Weights of a small transformer language model: 219M tokens.
Each number is 50 + 15 x the weight over its row's rms, rounded and kept within 0 to 99. Layers, rows and columns count from 0. The size before them is the row's rms in percent of the matrix's.

# down: layer 3 MLP down (transposed), 512x128, rms 0.17, rows 430-456, columns 0-127
# up: layer 3 MLP up, 512x128, rms 0.211, rows 431-457, columns 0-127
down430 077:67 40 17 61 50 43 39 28 54 50 70 49 54 56 47 60 49 83 57 20 94 27 41 53 71 41 38 35 41 44 70 78 63 52 51 72 39 65 36 54 41 27 59 73 60 44 67 83 76 73 58 73 52 64 42 54 59 82 59 28 34 37 67 56 72 51 50 58 35 67 37 41 43 60 48 43 68 52 46 36 39 56 51 55 60 60 65 62 74 46 68 50 11 70 47 44 60 48 48 62 67 47 41 33 52 67 52 71 50 65 66 49 78 60 40 43 30 66 46 45 70 59 39 49 52 30 53 47
up431 105:41 53 46 24 65 44 51 31 32 63 63 48 20 59 67 71 56 76 41 51 49 50 41 33 59 57 67 49 40 45 52 24 51 62 32 70 48 41 64 50 64 62 46 69 50 66 39 64 58 16 33 36 62 53 33 52 73 61 49 70 72 62 57 75 42 60 44 38 47 45 21 59 31 43 30 57 23 54 35 66 42 99 41 53 80 41 59 62 53 69 73 51 71 66 59 55 51 46 61 39 58 43 55 68 29 36 40 41 74 32 65 67 40 69 57 69 34 63 33 54 35 38 28 26 69 37 66 43
down431 100:59 50 51 30 43 27 47 70 49 80 51 41 57 59 19 39 60 57 74 59 48 66 28 34 42 41 58 60 67 44 40 49 70 75 54 57 53 43 63 25 38 63 22 47 50 57 56 61 72 60 53 41 35 81 61 26 76 45 48 27 63 61 40 68 52 56 72 51 58 68 57 57 30 47 38 32 45 38 35 31 23 62 33 67 33 32 85 68 55 41 44 35 50 54 68 49 52 43 80 40 35 35 24 41 47 59 73 48 59 41 62 36 56 43 44 47 43 27 39 49 18 60 38 68 86 63 24 54
up432 083:51 45 48 62 46 52 49 58 45 41 56 51 49 53 52 36 54 58 21 58 39 56 52 43 29 39 47 35 32 33 56 62 42 73 63 69 38 66 40 35 58 34 49 65 48 46 17 53 65 52 55 43 57 64 61 73 38 26 69 48 60 55 62 45 49 69 06 47 47 48 63 47 41 29 46 80 47 38 34 20 42 64 37 77 58 51 66 53 68 52 77 52 82 11 47 43 70 49 37 48 77 51 81 51 74 25 62 60 28 85 56 51 48 61 47 49 51 76 66 40 53 42 75 48 68 15 60 40
down432 082:44 44 75 69 24 72 59 65 45 45 45 48 62 66 44 43 39 56 25 63 62 56 41 53 54 36 45 85 62 78 83 67 34 61 26 42 35 68 44 40 47 81 36 46 48 74 46 52 43 37 35 57 79 58 63 48 70 38 58 65 37 42 48 31 60 76 54 44 99 53 61 48 45 64 60 73 69 54 31 34 54 63 46 53 46 46 29 32 53 21 31 36 60 28 66 43 64 40 37 56 59 58 59 33 61 64 45 45 64 65 58 56 45 53 20 42 52 64 57 07 60 32 44 55 58 44 57 60
up433 109:42 36 90 39 37 93 37 54 62 52 53 33 48 66 50 34 56 40 51 52 45 27 50 54 39 26 70 39 68 44 42 49 36 75 77 61 40 71 52 52 60 58 45 86 41 44 60 39 39 52 53 77 79 41 57 49 54 30 39 54 41 57 27 49 71 21 23 74 49 45 46 48 42 81 74 64 38 73 49 49 31 68 63 35 79 57 40 41 38 37 45 42 68 47 61 49 50 37 49 43 82 59 53 57 34 44 49 47 26 67 35 70 48 34 53 32 61 29 37 56 40 34 62 26 52 60 36 44
down433 112:60 57 67 70 33 28 55 50 57 52 50 56 02 54 60 43 66 42 43 31 54 23 47 48 37 29 45 47 42 40 31 55 15 36 69 66 59 55 26 68 77 69 61 51 61 53 66 34 60 48 34 54 58 22 42 75 52 52 60 53 44 55 57 37 66 19 56 69 28 40 37 66 32 49 47 55 36 35 50 52 36 45 37 39 42 34 42 43 50 36 76 65 60 98 31 67 49 57 55 55 59 57 37 34 46 26 38 62 62 47 64 85 41 44 49 48 31 44 40 32 64 84 48 44 68 59 44 36
up434 086:49 63 95 36 39 56 32 31 50 68 44 53 73 32 26 74 49 45 62 44 33 43 61 54 53 50 53 57 58 70 67 23 51 50 62 60 52 46 44 76 53 53 41 37 48 58 50 42 44 69 41 56 33 65 40 45 41 17 40 40 24 46 45 68 58 57 57 60 69 41 50 56 54 57 50 41 55 46 57 53 44 64 61 49 59 97 61 47 68 32 38 30 24 53 11 72 38 53 49 68 68 43 54 27 55 68 45 35 77 58 59 64 74 75 68 30 61 79 22 32 29 38 54 54 41 75 42 46
down434 091:62 63 70 51 57 69 50 51 88 47 65 57 58 40 50 42 53 58 42 52 52 50 41 62 44 66 61 76 55 48 41 83 69 73 27 50 57 52 71 32 71 78 61 50 35 43 61 40 64 55 32 24 22 48 31 48 49 73 59 32 46 53 67 57 40 72 69 39 51 49 75 67 31 31 38 39 68 49 52 44 43 61 41 47 21 27 52 47 42 77 39 35 44 61 47 45 45 41 57 41 37 24 20 46 55 69 61 58 83 67 20 68 48 55 19 73 55 75 60 58 57 57 46 28 34 42 24 52
up435 097:19 83 47 14 44 52 29 45 42 68 28 41 36 56 36 22 30 34 53 38 42 74 39 48 49 45 39 34 49 41 35 44 43 59 34 40 51 72 29 54 54 64 26 48 49 52 34 50 70 72 64 82 78 57 57 61 49 51 73 43 67 67 50 54 57 31 21 56 58 56 67 60 58 41 61 72 36 74 56 48 45 63 75 49 41 53 63 46 61 27 38 40 97 75 43 63 43 52 44 69 52 39 49 41 58 38 62 44 50 53 41 57 74 16 61 32 72 40 53 41 33 36 44 44 67 36 39 42
down435 091:63 50 39 42 36 53 42 55 38 58 43 61 52 60 45 50 54 31 72 38 19 75 45 55 57 60 52 43 52 47 67 68 48 53 58 31 58 59 59 62 61 80 49 37 20 60 63 24 39 73 45 80 66 73 57 73 39 63 68 58 42 71 43 40 55 62 45 53 68 73 74 58 47 37 53 34 42 50 53 74 58 68 88 59 60 50 49 49 67 39 47 26 85 50 37 52 75 60 35 49 47 64 53 64 19 73 78 50 29 48 47 80 75 37 58 43 70 50 54 13 30 56 66 52 51 39 62 31
up436 114:22 39 40 92 72 40 41 34 37 46 48 44 60 53 62 82 69 54 40 45 56 42 50 44 49 42 51 63 40 45 43 43 50 36 31 85 40 38 49 46 45 43 78 48 47 57 49 33 65 58 64 65 63 49 64 52 40 54 57 72 43 47 55 49 61 49 24 60 20 55 38 47 45 50 65 34 93 40 63 64 54 51 46 52 63 36 49 42 39 60 15 70 40 49 65 56 55 35 11 46 39 39 69 23 72 45 17 00 58 43 66 55 51 55 42 33 74 58 56 62 49 45 60 53 51 35 50 33
down436 123:64 57 59 76 67 68 38 44 44 30 35 41 40 53 43 73 54 59 31 54 46 47 55 31 38 38 54 50 53 41 27 42 42 27 51 59 28 48 35 56 53 65 63 34 63 66 62 50 64 49 67 57 46 39 42 67 33 75 13 41 21 74 56 69 43 53 38 50 47 37 80 70 51 59 82 35 78 38 33 48 53 51 42 38 61 29 45 35 44 59 29 38 43 58 46 37 32 42 51 69 67 57 82 24 72 40 60 15 52 50 65 65 37 48 64 63 65 51 32 60 65 60 61 64 84 15 64 50
up437 085:50 61 50 35 72 51 39 56 25 35 49 24 32 48 43 37 66 40 57 37 41 50 49 54 63 61 32 53 60 22 13 57 35 30 70 44 46 52 64 61 62 48 62 53 31 38 23 66 66 48 46 60 51 32 73 69 63 43 58 40 59 34 59 15 55 56 30 70 28 69 58 57 71 55 78 64 36 44 70 55 35 34 44 27 35 48 64 49 45 59 29 50 49 54 59 62 58 39 46 65 35 53 47 62 45 76 61 84 47 53 55 29 63 42 41 36 49 74 14 05 27 54 63 54 31 43 46 35
down437 071:52 68 50 22 43 42 41 51 09 54 43 33 53 41 59 49 61 36 47 43 30 73 42 53 58 55 39 56 58 74 25 51 39 37 90 46 56 57 61 48 43 45 84 56 36 46 18 51 66 55 76 74 69 45 40 70 55 31 51 47 60 51 50 44 39 49 07 58 34 41 68 63 52 44 58 63 55 33 58 68 43 77 49 32 52 51 78 58 77 63 53 39 63 70 54 65 62 22 56 34 65 58 42 73 53 35 55 63 62 64 68 59 75 43 64 13 64 50 29 33 32 54 46 60 64 55 43 54
up438 100:68 45 44 67 30 63 46 25 64 61 35 19 41 41 34 37 56 58 58 34 57 66 80 70 70 45 42 48 44 68 47 55 66 58 65 59 51 62 56 27 63 56 58 45 55 68 46 32 32 40 32 51 66 21 41 38 37 24 02 54 40 50 40 58 38 42 20 27 46 46 70 52 57 61 71 54 50 51 41 30 64 39 67 66 48 71 36 58 47 42 42 59 60 43 44 43 74 50 56 45 85 68 43 80 27 47 51 36 25 33 55 59 58 67 48 40 46 44 55 62 79 59 43 37 31 77 64 22
down438 094:60 41 53 47 49 56 74 61 55 53 36 37 47 73 48 29 92 29 49 36 45 64 55 30 60 49 74 52 50 28 59 40 48 60 37 39 40 57 58 22 52 45 59 40 63 38 69 33 59 44 24 36 73 68 67 23 79 48 39 37 29 68 48 22 46 29 75 42 35 69 48 53 45 44 43 40 63 62 59 66 20 59 59 46 32 30 31 62 48 64 56 27 54 33 31 56 24 29 45 33 45 49 72 25 50 52 28 31 58 40 30 32 71 70 41 61 28 45 45 64 75 33 59 52 50 49 66 66
up439 114:40 41 43 63 55 43 68 58 34 73 53 21 32 68 44 37 67 38 12 47 53 44 42 55 36 53 61 41 50 50 62 60 35 54 52 46 68 38 31 32 44 54 47 42 40 54 33 60 72 45 47 99 58 69 86 62 24 32 59 19 52 57 63 14 65 47 68 44 14 81 60 39 24 51 61 38 34 60 46 40 51 44 32 77 64 60 36 35 47 42 48 58 54 40 29 48 53 44 57 59 76 64 33 27 68 45 45 66 26 41 58 54 56 45 61 42 51 63 66 51 57 70 62 62 62 50 50 61
down439 102:44 38 32 33 51 47 56 34 62 54 61 56 50 60 60 79 08 60 54 27 55 57 49 59 32 53 59 24 77 44 12 46 42 66 39 47 99 48 44 64 44 45 36 52 51 37 55 66 23 66 60 60 51 79 68 63 49 34 74 58 44 51 28 54 71 63 42 51 42 73 71 45 32 33 71 31 40 53 41 58 51 29 56 66 60 79 41 52 39 62 50 53 44 56 55 51 46 23 40 34 28 60 47 41 66 27 47 70 36 57 37 39 52 48 51 17 40 59 84 40 51 35 49 53 42 42 61 31
up440 107:33 69 34 34 11 62 61 53 51 45 70 41 29 65 36 74 45 49 41 54 62 53 79 51 67 72 34 54 54 45 45 60 36 69 60 33 42 71 15 38 42 51 54 45 53 55 18 57 29 33 70 47 63 53 69 53 44 58 90 65 70 34 77 34 40 37 29 36 41 30 57 36 51 35 53 27 63 64 37 55 48 38 44 44 56 65 64 57 66 61 32 51 59 48 58 87 49 42 53 19 38 60 63 61 48 27 69 27 53 57 69 52 38 63 55 47 40 48 47 58 49 33 74 66 52 60 84 55
down440 101:49 72 59 61 44 60 29 64 44 52 64 64 52 77 63 71 54 70 07 42 43 48 40 53 69 39 42 24 73 65 62 60 62 37 48 35 50 49 54 52 44 68 32 45 62 47 36 59 67 58 57 41 72 53 47 20 73 53 80 48 43 35 47 61 52 50 53 61 16 53 39 59 36 33 29 18 34 59 58 65 49 62 58 64 40 47 30 45 51 21 43 36 69 70 40 55 59 23 79 75 52 60 54 58 43 82 45 67 34 37 63 55 62 39 35 41 46 76 46 35 61 28 73 61 58 59 78 45
up441 116:28 43 60 86 35 59 28 36 25 27 65 39 30 36 62 46 45 68 68 52 26 47 42 70 53 46 46 40 07 51 36 52 69 50 57 39 26 44 28 51 28 48 38 36 59 47 39 61 58 55 58 36 44 10 56 66 60 58 30 43 45 50 34 50 57 36 69 78 56 58 51 35 45 56 53 53 55 74 47 50 73 51 41 31 35 86 44 46 60 64 67 46 61 67 59 64 35 32 47 30 61 40 58 45 42 52 51 32 40 59 78 11 33 54 62 58 56 48 26 56 25 52 44 71 53 67 20 45
down441 115:48 51 13 51 38 41 52 37 80 57 69 58 49 09 57 68 54 72 47 68 45 36 51 36 48 75 65 46 59 38 65 60 76 52 47 38 83 75 27 52 51 58 46 45 47 73 28 41 40 36 55 40 46 48 51 69 39 29 58 41 30 59 56 26 42 65 63 57 25 62 49 60 35 45 43 54 52 41 59 66 48 72 54 55 36 42 44 42 11 58 44 63 58 55 61 42 27 56 56 57 66 61 34 50 15 71 57 69 46 48 46 57 66 36 58 67 74 82 28 06 67 45 52 45 59 35 51 46
up442 098:70 61 50 33 59 35 44 26 29 45 40 53 42 32 28 55 47 28 57 58 44 45 79 37 69 30 48 51 24 52 39 49 56 46 30 59 51 60 91 57 28 33 42 45 44 56 59 63 75 61 53 60 72 34 49 72 44 60 49 49 57 58 41 73 12 52 12 69 50 52 62 50 71 41 43 36 39 65 45 75 47 86 35 54 51 29 52 64 45 25 52 44 37 56 30 40 58 72 47 46 69 73 38 61 36 53 48 38 77 41 62 27 46 55 30 62 58 80 40 47 38 55 48 45 60 54 46 09
down442 091:34 44 43 75 47 30 28 33 59 55 34 52 55 32 57 34 51 19 36 29 56 64 66 23 42 30 31 54 39 22 25 86 52 41 70 46 67 40 68 39 25 59 39 68 68 71 30 62 46 44 43 67 47 69 49 40 58 65 43 47 42 47 48 69 39 37 44 61 42 49 53 54 65 50 27 52 54 50 74 46 47 52 39 55 44 52 52 50 59 34 73 79 44 40 36 45 55 38 33 26 22 50 63 67 62 40 52 30 70 58 49 56 55 73 29 50 49 66 21 46 73 77 31 55 49 74 45 08
up443 120:13 56 51 58 64 47 46 38 44 51 33 70 54 51 54 92 38 43 44 66 49 79 56 47 51 39 43 42 67 61 61 47 44 35 56 51 47 70 58 43 67 37 24 37 43 48 35 42 64 64 60 34 42 26 62 44 66 27 45 47 60 59 20 38 60 11 42 56 65 46 55 25 30 49 31 22 32 60 38 71 41 67 39 59 55 19 64 74 39 38 59 62 38 61 48 54 51 33 59 51 76 66 58 83 80 39 49 43 48 64 76 54 58 53 75 35 42 52 59 41 49 48 43 33 52 61 94 43
down443 123:51 36 69 44 46 22 47 46 54 43 30 19 29 50 28 47 55 36 65 70 38 44 27 55 31 22 64 55 52 54 47 37 60 67 48 61 31 72 40 89 69 50 49 76 48 47 75 32 56 63 44 47 66 69 51 53 58 35 67 71 57 45 45 50 46 75 49 62 62 36 65 41 31 37 61 74 41 44 29 58 32 63 53 54 48 72 37 48 42 31 52 44 65 66 23 63 66 38 21 63 41 57 53 46 56 78 64 56 29 28 43 62 59 47 43 14 55 53 93 43 43 55 41 38 35 76 36 39
up444 105:47 59 53 66 49 34 43 53 54 87 28 45 59 54 30 40 47 36 51 53 37 42 65 56 68 65 26 82 63 67 58 48 27 63 42 43 97 46 53 37 53 70 37 64 66 73 40 60 59 67 51 49 59 35 59 32 75 60 49 36 55 51 58 54 40 38 44 27 49 60 43 34 53 61 70 56 54 57 51 72 56 46 65 50 60 46 82 42 47 15 53 40 53 32 70 51 63 60 32 54 62 50 53 44 40 56 59 37 48 31 67 80 57 54 13 25 83 29 42 25 30 63 26 35 34 49 31 35
down444 105:44 49 61 80 11 46 58 63 56 72 25 45 35 36 55 21 49 37 76 50 28 28 64 41 66 46 36 48 48 60 56 79 30 55 45 32 40 41 76 73 42 79 51 60 20 33 64 46 78 40 41 30 64 43 60 23 74 65 65 61 68 64 61 47 70 39 46 47 37 52 50 49 37 53 51 54 54 61 30 28 74 45 44 55 47 77 34 39 51 49 18 47 65 54 46 55 37 26 52 37 44 38 65 51 60 50 48 60 63 30 49 60 35 55 56 40 23 45 42 39 47 63 25 68 18 39 46 70
up445 090:24 42 71 55 63 45 48 36 37 39 66 62 51 42 73 56 39 57 66 62 25 68 45 38 73 35 71 38 49 64 62 37 51 52 61 44 71 40 17 60 64 09 44 19 43 60 54 40 46 40 45 55 62 50 85 49 29 63 41 45 31 39 62 66 51 64 65 55 55 37 52 40 03 50 65 80 46 41 49 63 45 65 36 62 47 61 68 63 58 49 28 42 56 60 65 29 57 58 44 40 44 43 37 20 47 79 53 28 44 70 83 35 32 66 45 70 47 66 60 49 47 45 58 66 47 48 24 30
down445 096:35 53 44 59 65 66 20 41 24 68 42 58 56 51 82 54 44 58 75 71 41 40 55 66 57 68 40 74 41 33 55 47 41 51 99 29 39 54 34 41 60 69 31 45 61 62 56 53 47 35 48 48 40 57 54 45 58 62 64 38 31 43 84 55 36 41 49 49 26 38 58 46 13 74 59 60 50 52 18 16 44 38 43 48 58 44 34 52 54 45 41 49 31 47 54 14 28 40 45 49 52 50 49 64 77 37 74 53 44 54 44 30 35 59 54 80 44 50 50 68 60 63 64 68 48 22 25 61
up446 078:41 53 92 42 71 57 59 32 60 32 25 35 56 56 50 60 48 46 51 74 30 37 64 68 50 35 46 66 06 99 53 50 77 56 49 32 13 40 63 46 50 84 48 54 49 54 58 57 67 55 31 53 46 62 53 82 52 49 79 39 66 57 46 53 53 30 21 62 57 70 12 53 50 38 52 66 43 32 60 48 40 42 32 67 50 63 36 56 51 47 33 53 48 48 51 48 46 48 40 49 36 47 50 39 61 52 78 38 79 36 63 33 51 33 43 60 48 53 69 34 47 46 39 61 33 35 51 48
down446 077:64 56 49 64 46 80 57 38 89 59 51 45 29 60 48 52 41 58 62 60 98 61 33 39 61 56 52 23 64 29 33 30 38 68 55 85 60 63 46 48 68 28 60 58 28 39 23 41 60 46 54 54 54 40 46 58 54 70 52 70 58 80 60 48 52 55 52 61 16 48 57 54 51 31 58 41 27 36 37 58 54 47 38 66 13 61 67 52 44 35 50 56 41 58 37 48 54 47 60 74 45 39 60 61 16 56 44 43 55 72 45 47 47 54 24 51 32 69 65 38 77 68 81 42 37 60 34 38
up447 119:14 76 43 27 61 38 49 54 60 40 39 43 35 52 51 36 37 52 66 39 46 63 44 29 49 24 73 43 54 41 48 43 83 55 40 52 82 46 36 54 48 26 52 50 58 67 54 63 71 37 21 37 79 31 63 61 40 38 32 29 49 43 75 42 60 46 80 56 10 57 60 57 51 51 60 63 37 38 47 53 38 65 80 63 64 48 46 45 48 41 51 48 32 52 49 72 64 65 43 44 54 46 41 48 36 57 42 51 63 54 51 74 63 23 46 49 92 42 65 20 55 18 39 48 76 62 44 31
down447 133:05 42 59 49 60 75 57 62 51 49 28 32 53 74 59 64 33 67 63 61 61 57 43 32 45 78 58 22 46 58 67 50 58 63 59 63 62 56 49 85 71 37 49 18 68 33 36 55 55 37 16 57 36 41 27 64 58 42 81 45 62 50 23 51 30 37 45 69 26 49 64 43 37 73 68 32 49 46 65 51 39 30 75 63 59 47 50 31 23 49 63 47 38 78 65 39 64 46 41 51 61 61 51 63 59 31 58 64 74 56 65 58 40 47 47 43 72 63 65 62 70 46 44 37 62 46 51 33
up448 113:24 35 25 29 48 35 64 52 63 37 32 84 33 58 57 60 33 43 46 29 62 46 41 54 50 60 57 60 59 19 57 38 46 41 36 53 46 28 72 19 60 58 69 41 44 49 43 39 82 39 31 58 53 56 72 73 69 53 58 58 71 71 56 66 36 67 33 45 31 53 52 55 53 45 33 44 26 49 61 60 49 17 66 50 34 44 47 51 64 58 28 32 62 57 41 48 68 99 36 64 52 48 65 65 36 54 66 19 45 41 43 64 38 43 74 67 51 68 56 35 47 41 60 32 82 44 42 58
down448 111:59 53 24 47 34 34 54 30 38 42 55 35 60 28 51 41 57 53 04 51 57 27 91 66 48 43 51 48 69 41 67 26 18 56 42 56 62 63 50 36 89 69 27 53 54 43 57 40 66 59 50 52 72 25 37 36 36 43 42 54 60 52 58 14 40 58 52 41 57 57 33 58 69 35 32 50 28 50 49 49 51 43 49 59 43 52 69 40 27 55 34 51 20 48 45 48 32 60 33 42 65 62 56 53 68 88 46 32 54 76 72 83 73 32 51 62 63 46 39 60 49 57 66 38 60 43 55 41
up449 095:42 59 41 48 34 50 33 54 48 40 53 68 44 84 51 83 49 63 31 71 63 53 65 64 62 61 56 35 55 45 83 57 64 46 71 47 57 48 31 63 34 48 61 51 31 50 38 20 69 25 27 43 47 74 37 47 43 55 32 59 62 57 56 75 56 45 58 42 50 18 56 52 48 43 52 48 80 54 55 44 44 65 40 37 39 29 07 55 48 63 67 30 33 47 45 51 26 84 42 47 38 38 51 51 78 26 64 58 67 55 48 64 34 31 24 36 62 78 87 53 44 68 52 48 43 48 62 32
down449 100:33 46 57 45 66 49 63 53 77 53 39 59 52 62 66 31 52 43 57 23 67 34 27 41 54 34 15 34 48 54 47 60 57 42 49 54 64 23 51 55 47 57 43 39 44 22 27 44 34 57 63 27 25 42 44 98 58 77 65 58 43 57 32 40 18 28 48 54 44 58 40 46 53 38 44 36 39 60 52 30 56 39 34 20 37 56 49 48 50 38 47 93 53 26 78 60 48 45 65 41 25 41 36 45 43 55 52 32 32 67 33 43 41 43 04 47 21 63 60 49 59 65 46 52 40 55 51 51
up450 072:52 76 67 56 53 60 78 43 33 67 60 41 38 49 51 48 59 46 68 15 58 62 65 53 61 37 52 46 51 70 63 54 38 76 35 52 60 46 37 64 31 19 33 59 56 40 61 34 49 43 48 72 59 75 33 37 55 32 55 21 17 56 42 40 34 42 14 74 39 66 64 48 43 66 80 34 57 36 89 59 41 59 56 61 47 38 51 78 50 71 61 51 57 43 48 43 62 25 52 44 33 41 55 54 74 59 62 92 54 35 65 29 66 59 36 32 62 40 57 61 28 61 41 53 48 45 32 55
down450 072:65 47 41 52 62 56 53 57 82 62 51 38 54 14 49 45 56 43 50 54 67 83 53 20 34 51 49 54 70 39 55 77 67 40 36 39 52 61 51 54 41 48 61 60 43 33 58 36 31 99 58 63 63 50 39 99 35 59 67 54 42 41 79 30 60 40 53 32 40 06 48 56 47 52 38 59 63 60 40 30 72 63 62 50 29 58 67 48 54 37 69 50 34 77 45 39 39 42 61 49 46 51 64 52 44 61 54 52 37 56 37 56 43 57 39 51 20 52 46 19 65 53 51 43 48 80 43 54
up451 108:43 79 68 53 29 44 48 17 69 53 96 66 43 64 65 45 69 54 30 67 44 51 51 52 69 53 55 56 64 71 44 33 48 55 59 40 58 55 44 63 41 57 48 49 67 60 58 59 30 44 61 44 67 43 41 45 46 58 64 76 55 42 09 53 51 66 25 12 37 55 28 45 65 44 36 37 38 67 65 48 37 41 36 55 62 77 28 36 50 57 53 38 63 88 29 50 64 62 59 37 53 69 73 40 46 62 63 59 33 44 62 45 58 57 75 32 53 56 30 44 27 81 47 42 23 67 53 41
down451 107:31 52 61 61 46 55 65 58 54 49 46 12 50 48 47 47 27 40 38 56 75 45 73 32 45 57 56 72 59 61 42 49 43 52 11 18 53 24 64 73 55 39 37 61 55 42 47 62 64 43 61 52 50 45 39 62 51 67 76 46 66 54 22 50 63 47 63 38 30 43 55 36 84 34 15 34 46 53 52 64 56 13 46 45 37 52 43 62 70 55 42 62 63 79 44 35 81 56 48 46 47 38 67 51 50 43 17 59 72 60 52 33 60 45 51 51 51 54 52 84 31 38 50 43 11 54 23 32
up452 101:42 28 68 40 82 41 66 51 38 71 86 39 48 36 55 42 74 50 43 49 28 76 61 51 62 38 42 41 75 39 55 51 21 53 57 66 51 50 45 32 50 77 29 27 52 55 44 31 40 51 35 65 67 63 43 53 86 28 51 54 73 45 51 14 86 65 44 54 22 46 57 39 42 49 48 60 53 56 35 38 52 58 50 42 32 51 43 57 43 57 51 55 35 57 26 44 90 35 49 34 69 44 76 38 50 52 70 69 61 20 52 41 62 71 59 46 56 36 49 43 71 47 52 83 58 64 56 54
down452 091:33 66 50 48 47 57 58 30 58 55 24 17 59 66 44 51 41 30 46 17 62 51 38 47 74 61 53 81 58 61 52 32 49 35 47 54 77 84 61 43 57 54 81 57 38 30 61 40 66 56 37 50 52 42 33 48 77 54 50 34 78 67 45 36 68 51 52 75 61 32 47 33 50 30 46 58 52 57 63 61 46 59 56 71 51 55 72 56 74 41 33 34 35 38 77 39 38 19 64 28 55 47 66 45 37 50 71 69 49 59 67 67 54 23 26 50 61 28 63 64 45 37 67 84 62 31 56 43
up453 110:49 49 50 32 49 56 17 36 44 43 54 62 50 42 52 39 58 66 55 53 54 55 54 85 50 39 63 51 20 57 55 29 90 49 38 62 38 57 42 31 64 67 50 45 29 64 57 43 40 61 48 53 57 30 33 46 70 68 40 29 58 60 21 47 68 45 11 58 25 49 34 50 28 63 74 34 68 52 47 55 54 36 61 34 59 33 41 39 27 62 48 46 85 67 36 50 57 30 44 53 69 68 66 46 49 47 63 43 36 47 60 87 66 47 45 49 50 10 57 84 39 77 37 37 51 64 64 36
down453 097:34 72 48 40 31 63 23 43 44 36 58 71 74 67 61 55 43 40 56 11 26 43 52 40 19 43 25 61 37 48 42 38 29 59 41 35 46 66 57 53 47 46 70 51 29 85 68 39 52 65 32 51 53 16 48 43 46 57 61 37 49 59 46 59 58 11 39 33 46 67 41 68 60 61 78 42 54 33 47 63 55 52 47 43 35 31 49 33 43 47 55 54 34 45 49 75 71 32 23 66 70 75 26 39 46 29 51 50 43 75 66 59 49 54 55 59 43 32 58 67 76 53 49 78 68 43 36 38
up454 108:91 75 40 46 52 61 64 26 52 50 38 46 46 36 66 57 42 46 30 43 57 46 57 54 61 40 31 38 52 31 75 42 25 68 54 60 53 32 75 53 48 61 39 56 37 56 46 38 20 45 51 44 68 28 66 62 46 62 33 35 56 30 88 54 49 63 61 60 60 46 62 63 36 69 66 20 46 18 32 59 63 66 34 65 39 07 52 52 67 39 64 58 71 46 54 68 50 54 40 73 41 57 23 40 71 48 31 41 39 22 20 58 82 55 77 60 61 58 60 51 57 52 44 53 52 53 54 41
down454 114:49 41 43 40 50 47 64 25 55 52 55 59 59 11 57 51 35 60 38 49 65 34 59 61 49 50 36 15 50 44 62 43 47 59 27 48 18 56 73 56 66 45 45 42 57 50 62 57 20 41 54 57 54 56 67 53 50 55 13 33 70 27 69 53 63 67 67 42 23 54 44 77 64 52 52 45 44 45 53 64 59 53 63 67 31 02 29 47 51 42 72 74 56 42 39 75 63 33 30 62 48 77 41 52 54 47 59 45 51 44 66 59 38 53 50 95 77 40 37 37 66 49 56 25 23 60 42 59
up455 088:36 49 69 57 40 41 40 37 64 47 25 36 62 47 57 69 34 38 72 57 65 50 57 73 49 11 45 48 60 33 22 46 47 59 53 69 52 56 44 47 40 61 44 58 73 48 47 60 32 37 49 34 56 69 26 39 41 66 55 53 56 48 28 67 37 47 59 42 36 56 26 30 10 50 50 44 52 35 57 99 22 64 36 59 56 45 55 34 52 85 08 59 82 39 61 23 53 72 53 50 46 56 56 63 44 38 68 64 36 56 80 44 44 55 48 21 58 53 42 57 60 45 51 47 55 55 39 70
down455 101:60 56 49 73 53 68 45 50 70 55 53 52 28 34 57 75 53 39 49 63 89 99 55 43 45 33 64 58 72 49 48 63 57 68 26 46 44 42 56 36 54 34 69 86 25 40 48 77 38 68 40 68 61 55 31 46 61 59 45 45 50 60 76 64 68 31 51 47 56 50 33 59 52 55 59 49 37 36 56 83 45 63 58 34 39 49 79 61 57 50 52 44 29 73 46 61 54 70 45 53 44 46 81 38 33 66 34 53 56 53 33 41 27 47 28 30 63 45 64 23 56 36 72 34 41 76 46 57
up456 082:31 66 28 74 41 57 77 43 39 40 78 59 37 42 43 61 65 74 67 27 29 86 58 46 38 46 52 56 64 73 36 74 39 52 47 67 60 30 27 38 48 27 54 38 67 71 60 47 45 44 72 52 56 68 60 59 55 35 50 23 17 58 47 45 20 33 70 53 50 63 74 50 10 38 56 27 43 29 53 60 38 55 62 59 68 63 67 27 72 71 50 65 42 46 75 28 44 45 58 24 46 27 39 44 36 36 67 44 36 52 64 51 61 71 53 43 48 42 40 56 48 43 48 37 55 58 41 65
down456 075:73 44 47 60 67 49 37 43 70 42 48 51 36 38 16 39 43 66 59 57 52 75 46 19 55 62 41 49 58 53 88 65 54 30 28 15 51 61 60 71 22 51 47 49 35 31 49 51 48 76 59 40 61 65 53 73 53 59 55 35 42 40 66 27 51 52 81 31 45 29 67 64 61 48 23 54 52 56 33 70 55 53 46 33 34 41 59 47 51 22 64 32 38 64 36 28 38 72 36 63 62 48 59 46 73 74 79 45 49 50 64 52 52 38 54 33 36 39 48 00 48 59 56 43 49 65 47 61
up457 061:20 53 56 82 54 31 37 24 11 49 34 61 44 42 46 55 65 42 55 43 34 65 50 67 53 35 33 44 39 31 41 38 44 38 65 82 57 62 36 79 65 34 64 77 54 47 60 35 47 69 41 72 69 62 70 75 55 48 62 50 47 34 21 61 47 24 37 48 37 46 48 48 47 71 76 46 45 57 69 49 37 63 54 66 59 59 68 32 60 63 39 35 44 74 61 46 51 82 81 39 27 38 27 56 68 75 41 67 49 44 79 46 36 50 37 42 36 34 67 56 64 45 51 41 44 39 47 62